Weights of a small transformer language model.
Architecture: LayerNorm before each block, no position embeddings, biases, tied embeddings.
Training: a variant of Muon for these matrices, 470M tokens, 7172 steps.
Each number is 50 + 12 x the weight over the matrix's rms, rounded and kept within 0 to 99. Layers, rows and columns count from 0.

# layer 6 MLP down (transposed), 2048x512, rms 0.057, rows 1586-1613, columns 256-383
54 51 56 58 54 49 50 44 60 41 60 51 55 33 54 48 44 38 58 43 44 39 54 61 60 52 41 55 65 40 42 59 58 45 58 50 47 39 58 62 32 46 38 46 59 58 37 59 66 59 45 32 52 61 56 44 47 59 60 47 64 55 57 57 47 42 52 30 54 59 28 38 57 47 35 58 43 52 50 50 40 66 66 53 67 47 56 49 45 52 64 52 60 46 68 69 72 51 59 55 66 45 55 34 49 62 49 62 30 69 60 51 50 51 33 44 38 54 29 50 55 47 39 41 46 32 42 49
42 61 47 56 47 41 43 53 49 55 58 61 63 70 41 60 46 49 34 47 49 63 51 29 61 70 69 43 35 39 42 63 52 58 51 48 48 50 48 45 74 67 41 35 40 67 42 44 60 68 61 48 42 51 59 58 66 49 74 49 49 49 54 43 55 46 69 62 39 41 41 30 59 41 32 52 53 77 50 50 54 69 68 35 64 44 33 57 70 58 56 38 53 33 64 44 49 39 51 55 48 65 68 46 29 39 49 48 60 54 39 42 44 58 40 64 48 55 43 36 41 52 42 78 57 52 48 53
44 55 47 58 71 41 40 36 34 43 51 46 54 44 45 65 38 44 61 45 66 50 40 53 54 42 59 46 51 60 72 59 51 66 23 42 47 41 62 60 71 47 50 20 48 71 47 42 63 74 62 66 39 48 62 49 54 40 40 65 66 51 48 60 48 51 52 54 61 56 56 46 53 53 57 60 61 59 34 50 41 64 45 51 49 40 49 64 55 50 64 43 55 55 49 45 52 34 54 62 51 57 50 59 53 63 53 49 49 64 40 55 59 49 47 47 67 60 50 46 61 64 49 58 50 58 45 59
25 47 48 49 52 49 58 47 25 75 30 66 51 65 77 43 65 52 49 34 36 56 28 60 54 37 37 46 41 19 56 63 32 58 32 52 51 58 50 55 57 52 76 55 56 50 44 33 53 33 47 56 28 55 65 72 31 54 26 31 50 28 49 58 36 67 47 48 29 40 71 52 44 55 46 63 54 68 56 55 52 45 56 68 61 50 35 42 38 64 27 65 40 50 66 56 63 75 50 48 46 37 28 35 77 50 73 72 47 45 13 47 17 27 58 63 55 36 51 44 60 42 56 59 57 42 39 33
52 46 70 61 46 62 45 67 49 28 40 56 61 49 37 33 58 48 41 61 47 53 54 40 50 30 58 48 55 40 48 32 54 40 39 58 43 46 43 45 59 43 54 43 66 50 32 45 47 58 76 43 36 42 59 60 57 51 65 63 44 33 55 67 47 55 52 43 48 41 64 63 59 54 35 40 61 48 41 54 44 45 49 39 51 69 61 50 55 51 61 60 48 52 59 50 72 40 60 73 72 59 30 54 58 50 44 66 59 46 33 34 47 62 47 67 80 58 59 53 35 53 61 75 33 40 43 38
65 49 56 40 54 65 30 45 64 52 31 61 43 65 26 53 37 68 62 50 66 67 58 26 47 56 56 46 55 48 39 59 21 42 76 44 49 30 74 56 47 33 52 56 48 48 24 48 63 68 44 54 59 50 66 28 35 61 12 39 48 21 56 54 56 45 52 61 57 41 71 31 61 46 86 37 56 49 54 61 23 56 49 67 43 49 37 63 48 65 50 35 46 56 46 30 47 46 62 40 28 55 41 53 46 59 58 75 39 43 43 51 31 48 28 51 30 46 53 63 38 73 67 51 58 46 48 61
44 48 49 54 48 32 61 66 36 61 67 36 40 26 38 55 40 38 50 52 56 46 40 55 43 47 56 57 51 60 38 53 64 48 49 50 43 60 49 49 60 45 65 53 46 62 55 25 46 48 58 50 29 73 57 45 45 45 56 60 67 56 56 56 63 61 73 32 51 53 58 16 53 33 58 76 51 56 51 57 68 59 48 67 44 71 47 42 55 62 45 50 59 46 52 52 28 49 60 57 44 47 54 59 69 51 49 33 50 58 64 49 48 54 54 63 34 62 50 52 51 63 17 61 32 40 57 58
63 66 33 36 34 38 67 40 60 51 68 42 74 30 44 37 34 49 30 29 30 45 35 66 69 41 47 52 63 59 38 39 56 44 53 47 70 44 47 47 53 56 68 49 50 49 59 52 54 36 27 60 49 56 59 48 47 44 42 74 37 57 49 84 55 42 80 68 53 54 53 53 54 64 34 49 63 64 62 42 54 53 35 43 60 52 59 52 52 37 36 42 47 42 65 43 40 47 37 46 69 64 57 55 40 44 55 57 41 45 48 74 59 51 35 55 44 55 56 38 76 39 34 57 49 47 71 59
47 40 36 48 77 67 70 58 61 40 58 47 55 42 38 44 62 66 51 39 99 63 59 57 56 75 52 32 45 47 61 54 41 60 44 53 51 46 30 58 55 42 25 58 36 65 50 63 59 38 60 63 73 44 40 42 64 51 77 34 60 53 32 56 66 49 54 18 48 58 55 39 43 36 63 76 49 54 50 41 38 41 40 49 54 44 63 56 56 44 42 46 44 46 44 64 57 50 52 41 49 64 27 47 57 49 64 54 49 24 55 53 57 41 53 59 49 43 43 47 50 31 35 52 51 42 41 55
59 33 28 52 50 47 68 48 60 60 61 49 33 63 57 74 58 54 56 53 57 49 40 54 38 60 57 55 57 35 47 41 61 44 37 46 55 28 25 53 54 57 44 46 62 55 53 25 52 53 47 31 63 58 47 64 53 52 41 46 52 62 49 42 69 45 50 51 57 41 65 47 47 51 39 69 53 48 58 64 16 53 34 67 44 70 43 56 52 55 60 85 51 40 61 72 57 60 59 63 59 63 80 77 66 56 52 66 64 41 69 47 57 56 66 31 61 47 46 50 63 43 17 33 49 39 51 53
54 45 42 47 38 39 44 69 66 64 60 41 46 43 42 64 56 55 62 35 49 39 41 55 39 27 61 55 40 60 54 44 32 37 45 43 46 58 57 39 56 37 41 42 42 47 52 37 40 87 48 40 41 42 26 48 53 48 49 46 49 61 38 57 38 45 63 58 52 81 54 36 68 42 41 63 44 26 56 41 66 73 17 46 42 42 70 60 60 59 44 37 45 61 70 52 46 40 63 57 44 44 29 63 43 58 61 23 50 55 55 53 47 70 56 41 77 46 48 69 49 37 33 60 51 37 52 65
51 63 44 77 37 58 33 52 58 78 54 38 56 78 64 51 39 68 62 47 60 22 43 62 51 67 40 73 48 41 53 51 30 65 63 46 64 48 34 54 47 58 33 43 42 50 36 57 60 73 45 48 44 47 43 60 42 47 64 24 41 47 41 68 51 51 38 71 65 37 40 50 56 36 33 62 34 50 65 36 48 45 67 32 70 37 64 46 35 55 24 57 57 35 56 21 45 56 66 45 58 61 47 47 48 42 55 54 30 50 47 41 36 41 40 38 68 45 40 46 55 55 24 40 30 24 53 59
29 38 53 38 59 49 41 46 46 55 54 53 53 63 55 48 46 39 39 64 39 62 67 60 47 48 41 39 32 66 71 65 40 34 51 44 47 50 55 47 57 45 52 68 48 49 47 53 66 78 33 61 52 58 39 50 66 45 44 63 51 54 51 37 31 36 39 71 60 64 51 69 49 52 53 49 57 42 35 24 61 55 56 58 57 48 45 56 22 64 36 39 58 68 28 29 51 52 44 42 39 66 53 47 37 53 43 45 68 63 41 47 42 48 57 58 44 42 54 66 53 45 48 41 34 35 62 53
52 45 52 31 62 63 22 48 51 50 32 51 54 51 47 44 58 43 74 63 59 45 48 55 49 41 66 51 40 59 28 44 69 68 60 52 56 65 50 56 43 58 56 65 55 51 51 55 40 52 62 42 35 23 47 66 51 32 39 47 68 52 58 45 55 53 48 64 54 37 70 80 67 49 44 44 53 66 50 54 45 60 82 51 36 45 44 63 32 54 64 61 55 55 58 38 69 65 76 44 69 53 52 72 36 57 38 40 67 68 41 64 48 69 35 56 62 50 43 49 46 41 48 60 58 59 52 52
66 49 61 65 28 59 63 52 62 44 31 47 36 66 46 44 41 42 43 44 39 55 41 65 26 60 49 64 29 34 46 48 33 36 62 64 28 51 58 72 46 66 20 29 46 44 51 60 48 52 67 51 59 34 58 68 68 52 51 45 55 36 65 49 37 30 36 55 29 60 31 58 53 53 38 60 62 70 39 38 65 41 47 54 64 57 53 57 51 39 40 51 49 50 36 50 36 45 47 71 39 69 68 46 48 40 51 58 30 54 63 80 26 35 51 30 63 52 32 26 77 57 53 36 38 65 70 64
54 49 47 81 58 52 72 36 74 66 50 51 54 49 37 36 51 50 31 53 61 43 48 46 37 40 43 51 62 53 50 33 70 64 31 72 48 37 60 62 45 52 48 50 35 40 46 67 60 50 34 57 58 75 53 53 51 65 46 50 45 53 30 62 55 31 58 42 61 51 48 32 50 64 44 62 47 42 51 60 61 43 59 33 67 62 56 53 55 42 41 53 56 35 66 51 76 30 50 49 63 52 70 60 51 60 22 35 54 75 39 48 34 46 54 77 36 44 48 33 50 42 45 47 33 60 42 44
29 48 31 46 64 55 43 51 65 53 64 34 28 64 34 50 46 53 49 45 55 59 57 30 42 35 50 46 74 42 62 56 43 48 60 58 68 58 51 48 48 50 38 50 49 68 57 61 54 43 35 39 42 15 35 36 63 49 39 61 42 31 50 35 46 57 34 64 51 33 49 42 50 38 35 61 93 66 78 49 55 59 58 49 49 58 53 54 49 47 46 56 47 58 51 50 50 53 62 41 26 33 62 31 35 40 33 51 52 53 44 34 55 43 61 64 57 38 50 27 34 32 56 69 65 49 39 35
52 20 43 31 61 61 74 33 51 58 67 53 70 45 55 36 62 45 40 30 58 59 66 44 53 72 45 57 50 58 69 54 57 56 53 33 84 36 48 45 55 54 57 42 63 20 45 49 45 62 36 48 53 54 56 48 38 36 41 49 40 68 21 74 48 54 50 44 41 47 58 44 55 44 68 41 41 59 27 56 52 49 47 26 55 57 26 53 43 48 46 58 43 32 46 57 73 50 49 51 46 41 33 26 51 56 46 49 60 59 71 66 51 32 70 56 56 47 54 54 58 41 38 72 31 25 61 42
42 46 42 66 36 40 65 37 58 40 45 63 61 49 36 44 50 46 48 48 52 65 23 37 39 59 40 40 54 56 36 55 47 60 60 60 51 59 60 60 44 55 29 54 63 69 33 48 56 69 56 42 54 59 48 57 43 49 69 45 60 45 34 42 44 60 39 55 58 48 64 60 51 47 33 43 23 39 69 37 58 47 40 61 59 46 59 52 47 64 57 61 48 25 59 34 36 58 48 70 53 63 55 70 57 60 40 52 44 61 53 53 45 27 56 43 45 18 58 49 43 49 58 64 44 39 50 61
49 36 52 52 43 70 55 46 70 34 42 66 64 43 62 57 78 50 58 44 48 52 38 53 49 42 44 45 51 68 47 54 66 61 47 46 20 37 74 59 42 53 36 43 49 35 46 63 31 47 52 35 47 54 37 69 38 47 45 37 47 65 47 57 47 72 21 52 54 50 43 15 50 55 60 40 49 35 24 47 63 55 41 64 52 53 52 52 55 49 65 63 55 62 60 40 42 58 40 62 50 54 46 51 62 54 74 87 59 41 69 59 58 33 44 65 51 64 47 53 60 51 49 49 31 71 65 31
48 47 42 48 56 35 25 42 58 59 62 53 49 39 69 44 54 49 57 43 45 25 45 35 21 43 53 70 40 62 66 54 45 53 37 43 42 46 76 62 42 66 51 58 71 43 50 48 71 47 46 38 57 54 69 42 34 51 61 61 55 59 44 46 50 38 41 60 41 41 55 66 42 34 52 58 35 48 60 40 39 35 55 49 55 55 32 54 25 46 81 62 47 25 40 36 56 53 30 48 47 51 73 41 46 46 29 45 61 38 55 58 59 20 48 53 55 24 36 50 29 40 51 44 53 35 40 45
43 44 44 48 68 48 61 60 67 61 50 72 41 38 70 70 71 58 56 51 61 52 75 57 54 56 38 33 41 37 54 48 73 49 26 58 53 63 50 32 42 54 55 32 49 61 69 65 31 67 56 74 47 62 41 62 76 44 38 32 53 49 57 39 53 68 47 39 70 35 59 52 29 75 59 47 53 54 66 35 70 37 60 58 61 66 44 61 56 48 65 26 55 50 49 43 46 34 27 69 42 43 55 39 45 73 59 50 54 24 52 50 58 56 69 50 68 25 83 44 51 36 37 47 60 35 37 62
64 50 57 50 62 53 44 35 43 41 63 59 44 44 31 60 40 55 69 34 48 55 49 45 61 62 40 32 35 61 45 53 47 35 44 58 34 49 45 58 47 63 50 46 51 46 57 45 49 56 58 48 66 50 47 54 39 59 48 36 47 34 53 44 55 55 50 52 56 54 63 55 57 41 61 56 59 48 65 47 56 37 59 48 54 37 53 50 65 68 59 40 68 57 34 38 37 47 43 44 49 33 54 51 42 52 55 45 30 55 43 65 42 48 28 44 57 50 60 52 52 40 48 31 48 74 43 61
50 47 44 37 42 28 34 45 67 63 65 49 31 52 50 45 45 36 65 62 41 58 45 69 40 51 42 35 47 54 61 46 42 66 57 29 53 46 37 64 63 55 38 47 62 62 20 57 72 68 38 36 55 39 40 45 63 46 60 67 46 41 50 71 56 72 45 42 48 67 43 26 48 47 51 53 46 33 48 54 62 75 32 68 53 44 58 58 43 64 60 40 67 75 51 56 34 47 52 83 45 33 44 67 59 57 56 39 52 32 36 56 68 45 40 74 35 42 68 47 54 48 32 49 41 60 47 44
27 51 54 61 31 46 29 55 77 62 62 72 40 59 68 65 38 31 43 44 52 45 44 37 39 33 54 33 21 63 57 45 62 82 37 51 64 67 31 43 24 57 44 36 36 30 42 45 57 32 37 28 89 45 57 53 51 57 48 35 72 56 88 61 51 50 29 47 50 47 66 53 56 48 32 44 51 41 60 48 48 39 35 42 51 44 59 57 60 19 61 35 66 50 68 55 54 55 48 40 55 70 53 58 38 48 56 49 39 46 43 64 76 62 56 21 57 52 55 34 52 47 66 48 46 64 36 64
46 48 52 51 60 59 33 46 36 57 51 49 45 52 24 37 53 66 61 32 48 40 33 30 64 55 34 49 72 26 44 67 36 55 59 63 34 57 39 50 43 59 60 52 53 46 34 78 51 55 36 42 65 54 76 58 50 57 58 47 25 50 36 59 37 64 36 47 65 52 48 50 37 28 49 42 43 55 40 68 35 70 65 35 51 47 39 45 53 60 62 49 51 18 50 56 48 63 52 48 45 55 77 50 36 36 46 37 53 48 59 45 55 62 59 51 50 41 56 25 51 39 46 49 40 57 63 35
65 53 47 51 42 77 65 48 58 45 52 55 70 52 39 51 59 36 39 66 52 67 54 47 47 42 38 27 43 57 46 34 43 45 44 51 41 46 57 43 43 73 51 46 42 40 56 55 55 43 45 70 54 51 55 59 49 34 51 67 64 59 77 39 44 42 41 49 34 46 46 57 68 60 60 54 35 53 54 57 45 33 52 52 61 50 46 42 48 66 39 41 51 51 58 38 53 55 35 43 54 53 52 46 46 47 51 50 38 61 50 53 63 62 44 32 61 40 47 43 57 59 35 52 59 50 63 56
63 30 52 46 51 54 36 46 43 55 38 54 47 52 59 58 35 39 37 48 36 55 64 40 36 56 77 53 55 53 48 47 44 70 64 47 31 39 56 61 39 51 70 43 41 58 50 37 47 57 44 56 52 77 30 68 57 38 51 24 48 69 38 33 64 88 51 56 69 48 56 47 33 28 44 50 54 55 59 48 44 48 39 49 42 67 49 60 60 57 51 54 47 47 49 62 46 50 68 40 52 53 44 42 53 32 59 34 51 54 63 41 47 53 43 43 62 47 56 40 43 31 28 61 49 38 72 69
# layer 6 MLP up, 2048x512, rms 0.134, rows 1587-1613, columns 256-383
70 48 53 39 79 58 43 39 54 46 46 71 33 41 54 50 79 50 61 33 37 56 61 32 78 67 57 55 49 52 64 43 43 49 69 41 40 54 45 58 46 57 47 48 55 62 75 46 52 64 35 64 40 65 59 51 47 63 56 61 56 65 41 51 59 58 59 60 55 37 34 63 68 44 46 49 42 47 62 55 52 36 52 61 52 59 52 38 62 62 51 36 49 45 41 59 25 52 55 25 64 38 29 40 54 31 42 48 25 58 34 62 41 48 45 56 40 57 46 45 45 45 58 36 39 48 25 55
42 50 44 43 67 30 33 64 51 66 44 47 43 55 57 23 53 30 38 47 57 51 36 23 28 61 56 49 32 34 58 45 35 61 51 42 36 63 37 49 49 68 50 45 34 56 46 61 30 35 48 49 58 42 48 36 48 45 52 62 59 38 54 36 30 54 39 29 57 45 58 61 34 45 52 69 46 50 62 26 42 32 73 63 39 47 65 64 45 64 35 62 37 40 57 48 51 57 52 34 62 54 35 56 51 46 34 41 65 48 54 21 74 57 53 56 40 41 55 52 59 27 45 33 42 61 44 42
52 61 41 45 60 29 66 59 38 47 54 51 62 52 40 68 54 37 50 48 60 34 49 57 49 58 52 64 68 48 53 28 72 32 50 47 53 45 31 69 53 48 53 48 54 39 44 77 56 64 42 62 45 42 47 37 32 48 57 63 73 58 59 36 60 41 59 58 84 55 36 52 50 47 56 24 46 24 44 49 49 41 64 35 32 52 54 35 50 47 55 40 47 57 47 29 47 52 36 35 44 42 46 46 41 45 52 21 43 62 39 44 49 60 54 48 40 72 33 87 54 46 63 51 63 63 49 48
26 60 42 53 52 42 55 43 45 47 49 43 35 58 54 61 50 35 53 59 42 33 44 65 48 43 53 44 49 52 58 51 40 53 56 38 53 55 41 62 51 48 32 64 42 32 43 49 67 60 33 53 59 49 47 69 42 40 57 45 58 64 38 54 59 60 55 39 54 41 44 67 53 44 51 62 35 49 52 51 70 59 71 59 64 49 64 56 54 65 52 53 56 46 63 52 44 51 51 61 53 52 52 32 41 42 47 45 52 32 40 44 25 64 33 41 30 58 67 39 56 54 66 33 53 53 46 57
45 43 48 44 35 59 42 54 52 51 36 46 78 36 31 61 42 41 62 36 31 33 42 34 54 32 57 61 05 46 40 50 38 51 23 51 43 51 42 33 46 47 41 42 75 56 62 58 57 42 64 32 46 43 49 53 72 47 28 67 45 58 43 53 60 39 54 43 23 67 27 52 56 65 55 46 79 44 49 51 67 55 52 54 62 58 56 38 58 48 48 30 64 46 77 67 70 53 62 61 63 61 57 37 62 54 34 52 71 53 41 46 27 54 42 28 71 50 68 34 60 59 51 52 39 68 36 50
65 59 48 55 35 72 42 38 53 48 45 40 65 42 53 29 49 41 45 79 51 53 35 39 41 78 36 37 26 47 50 40 36 61 57 61 52 75 54 56 62 64 46 50 31 48 26 45 63 64 59 75 62 51 50 54 65 76 53 54 47 50 60 50 58 33 34 56 49 57 66 49 34 52 38 47 56 56 48 40 60 48 51 49 46 40 61 50 52 38 65 33 44 53 37 29 33 42 61 61 53 41 61 46 45 49 66 25 64 68 37 63 48 30 40 56 58 45 60 63 43 34 50 41 52 53 39 39
14 49 50 49 44 36 55 53 55 35 50 68 43 57 64 43 61 57 53 42 33 41 38 43 57 59 38 47 30 54 34 48 50 58 47 51 64 55 59 61 50 29 52 54 58 54 59 53 52 54 45 43 39 40 71 69 39 44 69 33 28 42 54 40 41 58 28 46 51 33 50 64 48 75 38 54 47 45 41 58 52 46 57 44 46 53 44 53 41 32 37 59 60 46 60 77 60 49 59 72 49 24 65 71 33 46 70 48 55 61 60 45 66 58 33 31 71 63 57 34 26 47 55 50 41 41 35 32
64 60 55 48 60 49 47 47 38 30 57 67 41 49 37 49 44 65 42 85 48 34 46 65 51 34 70 59 33 62 38 49 85 83 56 59 47 40 53 25 41 55 74 45 52 35 56 49 34 18 62 39 20 45 57 38 76 54 60 54 43 49 35 58 45 77 44 24 29 57 71 41 60 33 58 46 56 36 55 52 49 37 57 35 55 48 46 59 47 40 67 76 39 49 26 49 51 42 54 32 43 51 44 38 52 67 60 75 65 50 57 58 46 59 41 39 44 50 49 67 41 58 57 49 26 59 42 50
35 51 39 65 54 42 59 60 75 56 69 70 59 50 39 66 60 41 53 56 42 44 41 54 52 62 46 44 50 63 37 58 51 49 52 53 49 52 52 35 41 50 38 41 61 34 45 56 57 44 54 58 44 21 45 43 67 36 51 28 50 45 64 42 64 60 56 52 44 46 50 82 73 47 54 68 58 39 58 25 48 60 45 48 33 45 51 51 61 34 46 38 40 43 57 35 51 73 59 48 62 29 60 42 46 36 51 54 44 30 43 59 51 64 22 51 55 34 47 52 41 61 61 61 59 54 58 63
59 54 56 41 41 58 66 48 29 31 46 65 48 54 51 59 54 76 44 48 50 82 52 62 38 55 46 49 62 39 67 17 69 53 73 51 47 37 34 63 60 69 54 63 46 56 49 39 48 37 45 55 46 14 31 66 18 67 47 35 46 44 52 51 64 55 71 58 37 64 35 74 39 54 59 58 54 46 40 54 48 59 42 56 54 47 50 41 33 27 50 56 53 39 60 27 63 47 77 48 60 53 51 44 49 51 55 59 58 52 42 52 33 43 48 50 57 43 34 40 61 62 61 58 61 49 39 67
50 60 43 27 47 35 41 57 32 48 57 66 59 42 38 60 62 49 48 33 42 39 61 69 53 30 65 58 55 58 53 35 55 43 56 31 47 47 52 59 45 42 64 53 42 27 59 46 60 44 68 41 75 54 54 52 34 46 53 54 47 49 53 40 58 43 53 49 54 34 65 54 40 63 44 49 54 38 38 53 54 40 56 58 38 62 64 61 54 48 47 70 53 57 43 72 46 44 32 37 51 69 56 53 67 51 54 41 49 30 37 46 53 48 49 26 43 56 49 28 62 42 30 59 61 41 45 46
47 45 28 47 44 59 50 45 34 40 39 36 68 28 54 53 66 50 32 47 58 39 63 48 37 64 60 75 43 49 73 30 58 47 59 63 74 61 49 48 37 45 60 59 56 17 69 58 60 52 40 26 51 37 62 50 45 48 83 44 52 55 45 35 71 40 46 54 56 55 75 54 26 38 54 63 51 51 54 39 53 46 60 45 33 45 33 57 77 45 71 29 54 33 55 33 60 48 48 42 48 42 49 56 32 36 63 61 30 61 47 53 35 66 45 51 45 58 43 35 60 54 51 77 56 40 44 46
50 62 53 76 51 52 54 63 33 37 63 47 38 71 51 47 40 31 55 66 32 59 51 48 36 35 53 51 72 55 46 23 47 33 56 56 28 69 36 62 45 39 60 52 69 46 35 53 45 49 55 65 69 50 58 64 44 58 44 37 50 54 39 62 67 74 31 45 24 73 48 56 62 41 52 51 24 67 29 39 39 37 40 26 47 48 59 22 46 48 36 44 42 39 39 55 41 38 60 42 42 53 27 51 42 38 43 34 62 52 66 51 44 32 45 50 23 42 50 17 49 57 51 34 48 31 34 49
50 55 52 74 38 40 46 38 50 82 51 55 59 29 71 52 66 57 40 46 55 43 56 49 50 24 47 35 46 50 38 58 33 67 61 77 53 45 40 61 44 76 69 60 68 56 51 74 43 61 53 69 29 46 64 66 54 53 24 34 55 43 52 30 24 38 39 26 50 49 27 70 17 46 53 53 48 46 56 55 61 39 43 56 47 75 47 49 27 50 53 47 55 44 43 36 46 45 40 46 54 49 53 56 54 61 82 55 53 40 53 58 58 50 44 59 35 47 54 78 58 43 37 59 56 39 51 67
45 42 39 48 75 58 53 60 30 28 52 35 61 47 58 35 36 48 65 61 48 59 63 66 60 41 45 32 58 62 51 71 44 68 49 60 70 37 62 44 46 59 50 61 50 40 40 66 40 58 48 55 62 58 66 48 38 41 51 38 43 34 31 48 53 39 58 66 47 62 29 46 64 59 62 54 50 51 23 24 49 59 45 46 55 61 52 55 38 49 42 37 33 55 49 55 63 49 46 58 55 41 50 54 32 55 49 33 28 51 40 60 46 53 53 52 26 57 42 49 46 38 67 46 50 49 65 59
55 44 58 53 61 45 52 45 47 69 54 49 34 59 39 37 45 53 48 56 40 65 27 53 53 48 52 60 55 65 45 34 60 40 53 49 69 56 44 44 45 49 27 65 43 59 34 48 67 40 36 39 52 55 44 85 43 48 60 25 46 29 40 55 34 40 56 50 63 60 51 46 34 56 43 69 58 49 39 53 51 49 49 57 76 54 58 53 50 48 38 41 33 37 51 46 59 50 49 61 46 42 59 40 47 62 49 37 56 43 41 45 47 47 51 47 43 33 43 48 59 67 27 48 54 58 57 69
56 52 51 40 62 59 47 41 54 56 54 44 44 46 40 41 20 62 69 84 34 52 45 64 57 74 68 60 39 71 39 56 49 58 39 66 37 50 40 61 48 56 74 48 43 70 55 55 34 63 36 41 41 38 42 54 46 67 62 46 46 47 60 41 56 34 55 44 56 67 52 40 44 40 49 53 63 53 61 63 67 47 42 45 47 40 65 40 72 42 53 41 41 49 67 69 65 56 46 62 39 71 32 35 57 24 31 55 22 16 30 48 31 53 45 58 42 41 30 53 49 43 61 67 47 55 45 67
41 51 39 39 78 38 57 62 56 32 54 49 30 48 73 57 45 31 57 46 55 30 32 40 40 42 49 64 65 63 81 44 51 53 55 63 22 45 56 39 65 60 71 39 44 67 53 64 49 57 50 51 40 38 62 50 45 48 46 61 28 77 63 49 48 62 49 50 58 41 44 27 31 64 58 50 61 57 49 37 60 54 45 56 52 44 55 18 56 26 36 51 53 34 49 55 49 63 62 27 55 64 60 29 47 44 66 45 44 46 51 38 55 69 42 40 43 63 73 54 57 47 43 41 47 55 57 34
32 43 59 52 56 72 49 43 42 57 58 76 83 55 38 33 64 54 52 52 56 47 60 55 69 40 59 59 44 73 50 68 37 53 34 46 66 54 54 09 49 49 28 54 44 55 43 33 63 64 54 62 66 72 52 63 35 52 54 42 40 23 41 71 61 64 55 50 52 83 43 24 44 41 43 64 35 50 41 59 58 46 76 37 51 49 54 69 48 58 78 29 66 47 51 38 59 51 57 47 60 20 60 37 38 66 46 44 45 22 67 49 57 44 50 34 60 57 47 49 63 36 32 54 37 46 34 31
48 51 53 29 55 50 57 45 41 56 47 19 77 70 64 40 44 46 47 60 45 46 58 64 61 60 64 35 48 29 52 52 58 45 53 33 49 56 48 41 56 47 52 54 46 50 65 45 28 44 33 49 40 51 33 48 52 46 50 43 40 60 40 46 51 67 61 59 58 50 41 69 43 50 57 36 45 43 55 37 52 47 60 55 58 39 47 51 53 73 43 49 54 67 40 40 32 43 48 41 49 62 49 61 64 68 56 36 34 77 38 59 60 68 44 56 43 66 50 57 44 36 44 38 70 60 62 44
46 34 50 59 38 58 48 24 44 40 57 31 55 56 51 49 43 42 51 51 43 21 33 73 45 52 61 64 57 38 49 68 20 55 53 36 52 32 35 48 50 73 35 58 67 48 27 61 36 32 46 58 86 39 52 45 35 37 41 52 48 45 22 48 52 32 47 43 49 49 47 99 45 33 43 38 47 49 50 43 61 67 73 37 42 62 61 19 42 52 43 81 48 43 54 45 53 41 36 25 56 32 64 38 55 46 38 55 38 55 55 48 46 29 34 53 40 34 64 55 53 61 50 70 60 60 56 65
32 43 69 33 51 51 61 60 52 54 46 63 63 45 56 54 41 24 37 53 36 55 73 73 59 60 58 59 37 54 55 35 63 54 42 47 32 46 59 35 51 54 47 51 56 54 52 27 48 46 42 82 28 36 68 73 43 54 35 56 28 72 66 54 62 40 73 27 62 67 38 67 42 75 34 51 40 41 51 57 41 48 46 63 34 59 43 51 63 59 47 77 51 50 57 47 64 43 54 41 65 45 56 38 52 32 38 42 67 42 57 56 70 47 57 67 32 47 51 61 54 29 62 44 63 50 51 54
64 53 29 62 39 61 29 38 52 41 36 32 90 58 35 48 40 52 51 58 55 44 43 47 54 47 53 40 56 47 42 55 34 44 52 39 42 58 52 62 36 54 54 72 60 47 41 60 66 29 31 32 31 62 41 49 47 48 48 45 48 73 44 55 53 37 78 65 54 36 45 62 48 51 46 48 40 57 35 46 48 55 53 56 47 50 53 50 49 21 36 42 45 50 44 62 45 44 56 41 71 59 46 47 56 38 77 47 62 41 35 38 57 53 61 42 31 55 51 90 66 57 84 62 53 66 42 54
34 45 67 30 41 49 53 60 59 75 49 31 28 52 42 48 68 47 68 67 52 22 49 47 35 39 58 58 52 45 68 49 39 49 47 48 51 51 59 28 41 59 66 62 46 32 47 21 42 51 53 45 30 40 66 62 49 68 62 37 51 67 41 41 38 47 57 31 55 50 77 61 68 25 28 65 49 60 29 59 58 19 46 45 61 53 28 40 18 24 53 51 66 44 45 51 51 31 49 62 58 52 52 58 54 64 36 37 56 52 52 32 88 55 62 45 57 44 43 14 53 38 26 70 61 69 77 47
48 47 57 55 67 66 39 47 58 65 61 71 47 41 72 60 46 35 54 54 39 51 62 79 49 49 53 43 56 37 82 69 43 59 61 47 44 54 47 42 54 79 44 42 51 41 57 49 58 39 43 36 44 51 61 39 47 45 65 71 51 56 40 55 47 58 58 29 31 77 39 67 34 54 37 30 27 51 67 53 49 48 46 48 62 45 47 55 45 45 34 45 65 57 59 34 61 51 59 40 63 46 49 45 24 33 41 69 40 45 42 64 46 40 35 58 30 41 51 51 61 60 41 48 39 28 58 30
39 48 60 47 53 44 56 45 35 21 50 64 42 65 46 52 50 54 69 53 48 54 58 45 61 52 49 60 43 68 62 42 49 57 53 18 59 48 41 45 34 56 41 55 46 42 78 47 47 59 48 56 44 50 31 37 42 37 76 41 75 37 43 60 61 48 57 57 50 47 44 60 62 31 55 62 43 44 40 56 53 52 62 35 31 53 52 52 37 41 35 67 55 37 52 36 50 53 74 52 27 55 52 62 46 49 62 61 62 63 58 16 66 42 59 66 42 50 60 52 47 59 45 42 34 44 71 55
47 42 62 46 60 38 58 38 29 34 44 33 37 64 61 40 48 62 39 53 16 51 36 45 59 45 55 46 62 41 53 69 58 47 38 51 76 57 40 53 50 50 61 52 50 30 40 57 35 65 50 48 49 32 45 49 44 41 32 52 50 38 63 45 56 77 44 61 40 28 55 39 43 43 50 49 25 46 57 59 38 51 62 63 49 46 44 57 67 33 42 34 36 57 33 51 49 31 30 54 42 72 45 75 63 63 35 52 45 39 56 55 52 62 44 63 43 36 47 56 93 52 51 42 50 42 49 51